Weights of a small GPT-style language model, trained from scratch on English Wikipedia.
Size: 14 layers, width 256, 8 heads of 32 (2 for keys and values), MLP 704 SwiGLU, vocabulary 2048, 10.9M parameters.
Architecture: no biases in attention or MLP, untied embeddings.
Training: 161M tokens, 4899 steps.
Each number is 128 + 24 x the weight over its row's rms, rounded and kept within 0 to 255. Layers, rows and columns count from 0. Numbers have three digits each. The size before them is the row's rms in percent of the matrix's.

# layer 4 MLP up, 704x256, rms 0.0917, rows 680-696, columns 128-255
098:112124125103104115108073140144150146113130118134148113142064152160145091135129117137141131106175153134149069105128096093117117156116117128139153131090137169121147136123127103132129128085128124108145140107163124172069115100090093142126143152129112138096096141120152125142163105130092130136125113172092144156134145147106112129135123074152136138125112134148088135115181116128121088088132
093:144109126149117131090158157127125128117160146134153094134129138092106133087122123124159118106144122151135142089182125133177193109153159109126136096181144109147142163118156112141121116120118129119147094135143139136116089168125157163118111160140101088096149139085094138109100096131088135123100095123139134157127170142172128069143109079112166161127099151145147125140145094116089106109149
097:068126144118120060119166107090119096225117158142105130172149145100117139145082108126129127101137121179111099115091099152079144155112140105121151115103111171151120121133143135127163143150145130101140152109158116143108116128090116062100145174095139113077157115132151139124094133148148148153118159095128140091152112154140127156141133140123112137154106102101135113120195112121129146139150
100:126119120148123181138109132108173099138140141154116121162097092155142100125106120120149135174149163131158119157157139125089119133140104177140099147137157154151147124130090110142128139109127117151114127160206126091142163157113177121127100133134138153152142102107137145174151090147085112127158114171084144148112119114100144140126116097148168161134125116161134182116117162102161131157145
101:155151121136185120190149150149127121113102149125159116119170102170094132077101129142156130094122107132119143138109095123152131137120144149136135121151113119101118149109130124144133130102113165139173152107138113122101090104134097099136152109125110112126135108143113119110126064131175150104107084128091115107163177106115125114112118127119118137153135126088098147122146099160129112096196
103:181112116127113158149117143129101112164157096128141131120121136111126093115137133163175089135108161134167098144135110136088112138150110182138199136134161087145137118175123149114130131130172128111115121127106111170122115122139184128128114092142148117171097170130145160108141097111093130113093153110133118140101142081141079130180114110133116118095123133164106125138102090151138116127127
107:161133122160130110153132101115142136119119149145142140148123117125119074136135113143130199149097136100122132110157146077113108098108165125103115107146118152114096140099149106116074107083148110146132130170131154122121104113119095150122106126119149135114071131111092160133138109126164122104132114095138111117097115159157085124096123152143125163097101178125104153136113139171153136127103
110:134116175103096103163163141135124134114137127133165123112111164100094171154172128147129142159128149155124153131107108122117131116110116110151103111105140126124161116132162140125141124119106115137123112089102150109145122139151125076103144124093113152102151142180167132108122084104142137127161098120101113103085113162161098089137148090124042124154141109082142142152167131100111106113176
107:156123079143150125123140138083110091123149154142096117136112143150121131123150124151121100101096121125124114178129133108072096085112143123135136147128119121104135127097112192109122058152104113131161114119094104130133128091150090123133121141111137160144146155095153115122110121117139094118173147105138128112142109119123154118144133174127119149115082152111135139133159114100110109126118
089:118125144096106158092098131121097159136105134128158143115121113071087183134164114107116126103144108172142117104138112125108097161091076130106109143143123084117136174104121085132115119116104103182117177133124140090139115114137108121145123108132123123160100127165154151089092136145103107081137170140139113109139120143114147112132141136114114125161139132147087151057139096119146149100155
099:094139152092127116147071125136116151110107087118195100111145114118108135093106111182139097114114148147141124127100113097115125117105089126126132142122129123077136093150152144111106147165156152089098144145137093133125145121125086182138096141161144174137132123127133124110116078154128109109148107101112112152103115148137153161152112120122118136087095146152177150134150122156144131148120
107:134121175145099096133127124151128127128169137106120113105141146161117106111126108134164095133174096146140162139159135127158140173127170094132124083114127095117144152090163162105144143132170165131174129111107184139112136114128130114106102186093127134149114097135115097153143125136119113130117141161126147153126119118083083121118127122173165122162148136155157147123143138100153121139199
105:116096117103132115102150137080128105143149104126133130084133095096136173132154140130134142146115097131116088164086136080166112099108116107170141124115143120094108145171119139096119107159138159125123129081122111169092095136151087116162172129155133128126155135177131181141096178141113132117130141136103142114127127148128081108142109155124132122136139099156127098127126085113141117142108
094:137105138140114129130097118121136107117123135132112120140132146113147098167112133109086116205109120139146154097137134143073139133160128120103119141155113130134116114156122115095142128141159172124093145120162131117120129112087110147104103140139129120148107156129108114127121139115136153100091087163051143104138146112084129119163158140100126108075114150128104157138154097136160084123101
100:173168105105116107162122163122129117130149142114109125129109120167129140135178123101111097159102130166130100160111170078123106085169101164166122114140160147131158160123167126185170170131135121103112132102126073119128105124134116097104116134163135092155150099144119127128116087156124090110162147125120127118138130151111148102159110079123119105119136138132135155149154099125148114129167
115:160132124127130159137094120125116114135130148134119106200151165116138158127138159099137105125129165102147104160148113157134094142147133152134158170150139092122133134180131172131121099135155148120105132114169114100117132120128146166165142129102140152099173142191101084153147102109117131126172159130116142152131123135115135118135147143091157120119120111123125116138141146134124122153181
107:146158123142135144142110097127062127134142080104126161100117128113121158128108132122133161171160050096153074159143137106086119161182127134126070170129147104146158121120123119101117138157101126131108131110116119147112131116144116134117076098147158131120128152116144125121134132125150094146162101100144123137135171153163139108137119136094121125110112130118117160149100083086100098127076
# layer 4 MLP down (transposed), 704x256, rms 0.0897, rows 680-696, columns 128-255
103:101135140150125130094166082175140128131096127124113189130141083117142167135139153121088126153117114091089148127159165141114145116136152102097138124121125098125123104113136153146149091154161160147121155109128139107142146107156113087115107096110099118119075127117072100108134086110118135185109121077171121142136127157147157114142091128131124128119112145139138104114151137161095154110146
097:080145168097143132158143107117088130073138139075150098127135101108124139152176182107115145120127188079107159107101111162122144129113152120136133136182140093176115126137155155112124091129155146152122139159133150124125157148105099144103146122071150196141156144097172102119116128097148120124130135100177149119157104138134064117148109120108103132129165111143152101108150096118085132110119
102:132134130125138138125103123118117104165139135131128143094114094130127142097137099139154137103137119141143087105160152099146123121139150152151152100165203133137123137111102109154176123116151174108118148158127129124148126124106120158122148074146095143146139140127129153115107127134125164110154114095128100151091175161105131134156118146144133135130138124157121112110091143133141135105114
105:144124140133127135107131102106146150131146181133116137118131093104116132118123205128118110143132137116128122115146098189130133140147126109071091111132114110118163147101158123100163071127138143144096131100122152135133121135114124131149118149117124115116112134121093099148110105122126099148111068137114092108153119101112145146120122094158109086064163118117160115114128067112108149085133
100:122105095097141153148143160108124136160114131125148150111125144147151108105140111133145116133128152140128135100160127157128088159144131113175149094137118129150169138122127147124074133146130117128133112136116171098064106142167133120124132118118133136088126128152146113122162135133127142114138134086096214124112174138136165132105127089117102186133144146140105155116121138147147127167186
103:122104141126125125155132091105106140151112120140145158137126128123097141202121151108137113116153137097158092140116138138104163107135121136138127133157135145107140124123068167113094143162149126099130090096156120119131121108119137132176123153101117125109110144107099143123120163096097121148108113144120137126155113163187076142165073125123132144140117071103111134141105161103109128153128
101:119120116109142097122135119098140125110140101160118166124126062112140128127126180130134093182165084126124149124104124171125126107116130108131130127149135140077083114112103115178130110149121149115145104140122114163119149145094144089137105130118129138163137119107094149102114110118112118198198115146138164183165131151132120129140105128135110104120107115087121104107111125104114132110118
106:132123113151092091146157134131174148184148105118112090124122142131109089121170164115154123176182154153135103140108165105142137095171112119111098104153136130101149156137106129113106140115119131115188157110139114142109180114129130156124202128126166114170160128127086143110168108130142126141152120108108152125098138102125089113121118123131082109102103106121103150102159094097121163122148
096:134122078136165134128124128128125135117123129151094141132077137095150108182095144127144147124104129139110138162119125139112080139072123144174119129081124135095114113072143160168126099109119134126146132117081104117119125100132150127142129116101123191145163145120132160122134103151129112136148103110150086117105135154099137098144150152117128107124054153121132120156118131099106135167104
091:130123073144137140126158147106095131145139114128187152117110099149141127112120066137124113136109140142182157108115121139113137121073112117141117152120107121094135129116101139127146167133130090132131163124148134094167126158111128147131081140139168130091152120149170170100123142124124100114148165145135107117146121151122164141115170103127135140152109127126124084125123116118107139121146
099:120112148139140120179111075105124172085112107081140145124158124131091149089150138144148068124142143115158097126130116077099113182146140157105107113160129153130104145114173163140108155131088139131104159098110121151112129133152114170104103105139176142156079139113121179156148101151106130097126109093116146157122122121122177125104107115148134133142116151100152110165109142111125150176141
112:142169165079135124112138129155165141128143126128125127116103102127122099100122088102130147149165147131097100084113109130119112141128120121137123110128121161129122109110143143158097088178106133153137115124115124118122152102081100167088165135088126152134109150143086135149143102095160158132114085166168105124144157130100131127122189140151133109098089153086092103108141135162114136109129
112:114127121090158085117113089124085117162163117107133083137112159115149088152111139094128112139147108124126131161144170140118128162187142154133102117150140118153119180091088107108086132134118141112157143126136150143091107129149146141114145135067148077110149129142086144115061144134106123181134111100117145159158169159102136163088138121114154163153124188132157092154113091138134146116127
091:111119131133150131132079152128156128158127099107106131120160174120100127252115173144128113129123108127133150099134136139136126135115144126132121121132118127118124113096145136118096078114127156107113129130142097114113152088147100101088117152132149092140099156122039114125127118142143163143120118174055130102112165162107126129126126154102129120105092140151120153114113135104137124150132
103:140158107122120153142129136092125117139124110122106094152173148133120095162142118157093108161123140096127101132113092152099154144128114156170149122149106138124124124091118159113112152105128145121095098131073117145117141139115145147108120126139127144107129095107115123125134116141095158164112167110135141139138132195135140124110150137130138140083143079123136098139116133110098134106167
110:139141157099147134133113115102091154127150141143154083156147136089087113068132190112104094136122130135118146144107065151172128156108118128139122157126167134144096140092146136125187129129139095112101127118122141164122138161160182104061109106122066101101107152123164158114144113169136085101172117121095157140124159146113154127138110143082148127126136090119131119133115106124111110092134
094:148117115100103116134132125125114148127152139134123125094124159073157132155114124112123158123124154093097100196144127110144149139135083101165151119103149142120160157143124111148165142147134113160125130164126167130131127096121110131105134121125150171127135139157118111120118160102136123111137122123107127156158101133143110098112165137082172115154130153107121139145146112131130140136064
# layer 4 MLP gate, 704x256, rms 0.0921, rows 681-697, columns 128-255
093:138146158165147131096106140126131149117125136140156120137124109118164095138115139129082115120106156160117117165109095154134130147151147160104134115122120093123094133157117120097141134126183109142158098122138152106118110162123081143116140112127148123142163116123152144113107145195165143135135121080157150106126120117166097134152166094093112122127092115128074162145098154154134125119147
104:136103148141127141169158134128140133128148090114122145097150103087145118158134102153106105133148130121111084126114116147155166099190112128114156122154109143123112152141110161093145096117091106104121114121152100112174087120127148076121145178079091149138128105114113074181166138113118098144094128125125164138132134082106133088095147134160086052130119136137143132102111128096127160176150
107:119120130137058121177102114122125146121137130122145139114092135126101173082146122123145100098110095141124099120131128094104107093117181146083109088106100071114174163153120127110131116126176160118154132133165202147145126121107177158157146151136135104161145135111104104139087154122106160120118138149121181128158135137138159114096104139107109098120132133142138111087118134094137111112134
100:137134103089134094085130139112136086131135140120095112162108111131165119100194131141110110160136134049144097152109128094129124145169146100127086109106134117139098123150159126135105167111134142097104109105137134136157135107102158134096140143120164139155130121075122145149174163081129135101118125153167088151118137118157130127163103117155132095112122131127124113142107156083099120115101
100:113156159100096164123112128123108110077146162137096180121155161125133123103131139145130123133123124137166116161168128123081140120119138109166132168107118118141102146151078114106173146096145107123147065098120131163141139109156163159143120124109126097126122135141100137088137115147180103156151113108130130123114128138123129142118104177135125176131116151133114109127072152142121105130127
107:112151169166101121140115105132120119137117177132149131155154111063116117142145124130122166135108085134127159107155161122126118129093146135106115116115123119135108117137121111135085102155144114137105122152133098118118086097066139149125099110145126151128111133122076190157168099134114101126153113118160172139129116131139131138124127123123134129147111149128107117131065115135166142124087
108:152123051073142106117122157133109146136124133138156143124113117094142148112137158137133156166141150086113116137125149094147155126151140164103117151157123100107142137128126088128142127114103118110138110132162092117136127126160161144124167076149114138151104135131135099115124167138114153144101135154126144129143109072126133128121150152117101090136115137139112145106142101127138157131125
100:128159059151145118149136104102117108123128139137117109120115150135164152124103125157144114122115128168124132177141122074093075082106151116157125152132125139107123114128110178125130076158098138144144126130078134128091124090165081127141117148121154157139150142129160144108114111140129107130138113123129121152114132123115126115133145133116156151126084141094123146115132120076123082115119
089:132139125142147095148154108135158120120145144134092109125135133164156086118112126149123133139111148063130143154114151119121150095141158104158140121122155150161115095146134154123120119131150143089157091133131114150116113128123128144121137163125105124107142112108084099155173098094158156182126081121102129152140147144133096137112110110140104135110136120092170104196129162144115101154113
102:167152140139134136112094122121116137093131100137135080110089157112157149088131127104153139140139112167092124147141139172139160111118122155139132122127125120116165085149126096093124142171121117115099147132131163121153122183120113143125099132131101118093139091120138102098128112131166094179148135152118081150150160142120135187114140165139154144104101116153144116136136185150139125154129
107:110119119173168145122147152094135094142175122133094135093121120113064112110111118138159079165191105115117118149111137176161103133164140186126143120150170173148143125104122132125132156103156109147128178142174120142141080143141095099153093099142127096120197132152142090103148113112080109101147102100116145109117138120125108098105111167128101162114132085150157111129104150155127109154129
116:075125143105136156182131127105131157156114138157142138104101140127098107113110149117100136129160177079118140098118125155103132140127134114104120123141113091114117079103169154117131118136101102108149148179124134139137125158092099135114105079106124138103141134153125105125178124145091126138089101139069098113093143095108106146119123100106128145153140121117132140108122103127118159106130
094:146115103148153131128124152154126108126128149150144102102145162077137125184120119143061149149127083104125144105118111152120141117158151096123121150151110154135106083114099131104144122135126158081091110115155097126152141099110105115114105131108134126114124131146071101105103113140138129115108097158090119099085151149123162127113127137130134124102107121111113146124118118118179077095111
096:101156126122124127082125114130120149128117145153093132156114088131115133142096137135143094141146131147155134118147167116110131096138086126076119140141120146152097116168089094165099147103128113122116109103134129130148142145124130152113121128117096153132128101156137106141133123122145109130141123158090165132099112148088158107102083150120158076118112161121118152129107147169191164147111
105:120119118164165097125139123144149166102094167082140123101096102129120123109105110131092140121100122130102144126114122142157153091177119130096117107116088107111140095102163117136124134155123107163151138112121151179116115169136131115115135136148099175153102099129114100150151078124130088155093164105104097166135127151143152125113118120132096114152092079164125105112157133122138139104139
100:078135123185100116137117123120131120117163092122134101095116135145113151117072147129121137154188092125153070137171177094107137129128071098119093162125158135159152112131129104086129153175122134162078147109103159127111099115129071160158085141118171127119099145111144111161128137130112117131177107136117131147137150167162143122137126127117173111121115131115148135143087087071127107130096
096:094093135123140143118136088120099107092111152128118128159139107118108115115104130134139108142166154168135128153083145159123124136109122128150120123104094091122136164109150154108154144108151149121089147164146161156101055159121138070147092111127122140135116101137102102128130154113140117138113137091073135131081140151147139102107119164152091107160138116167166091124150178101163135090138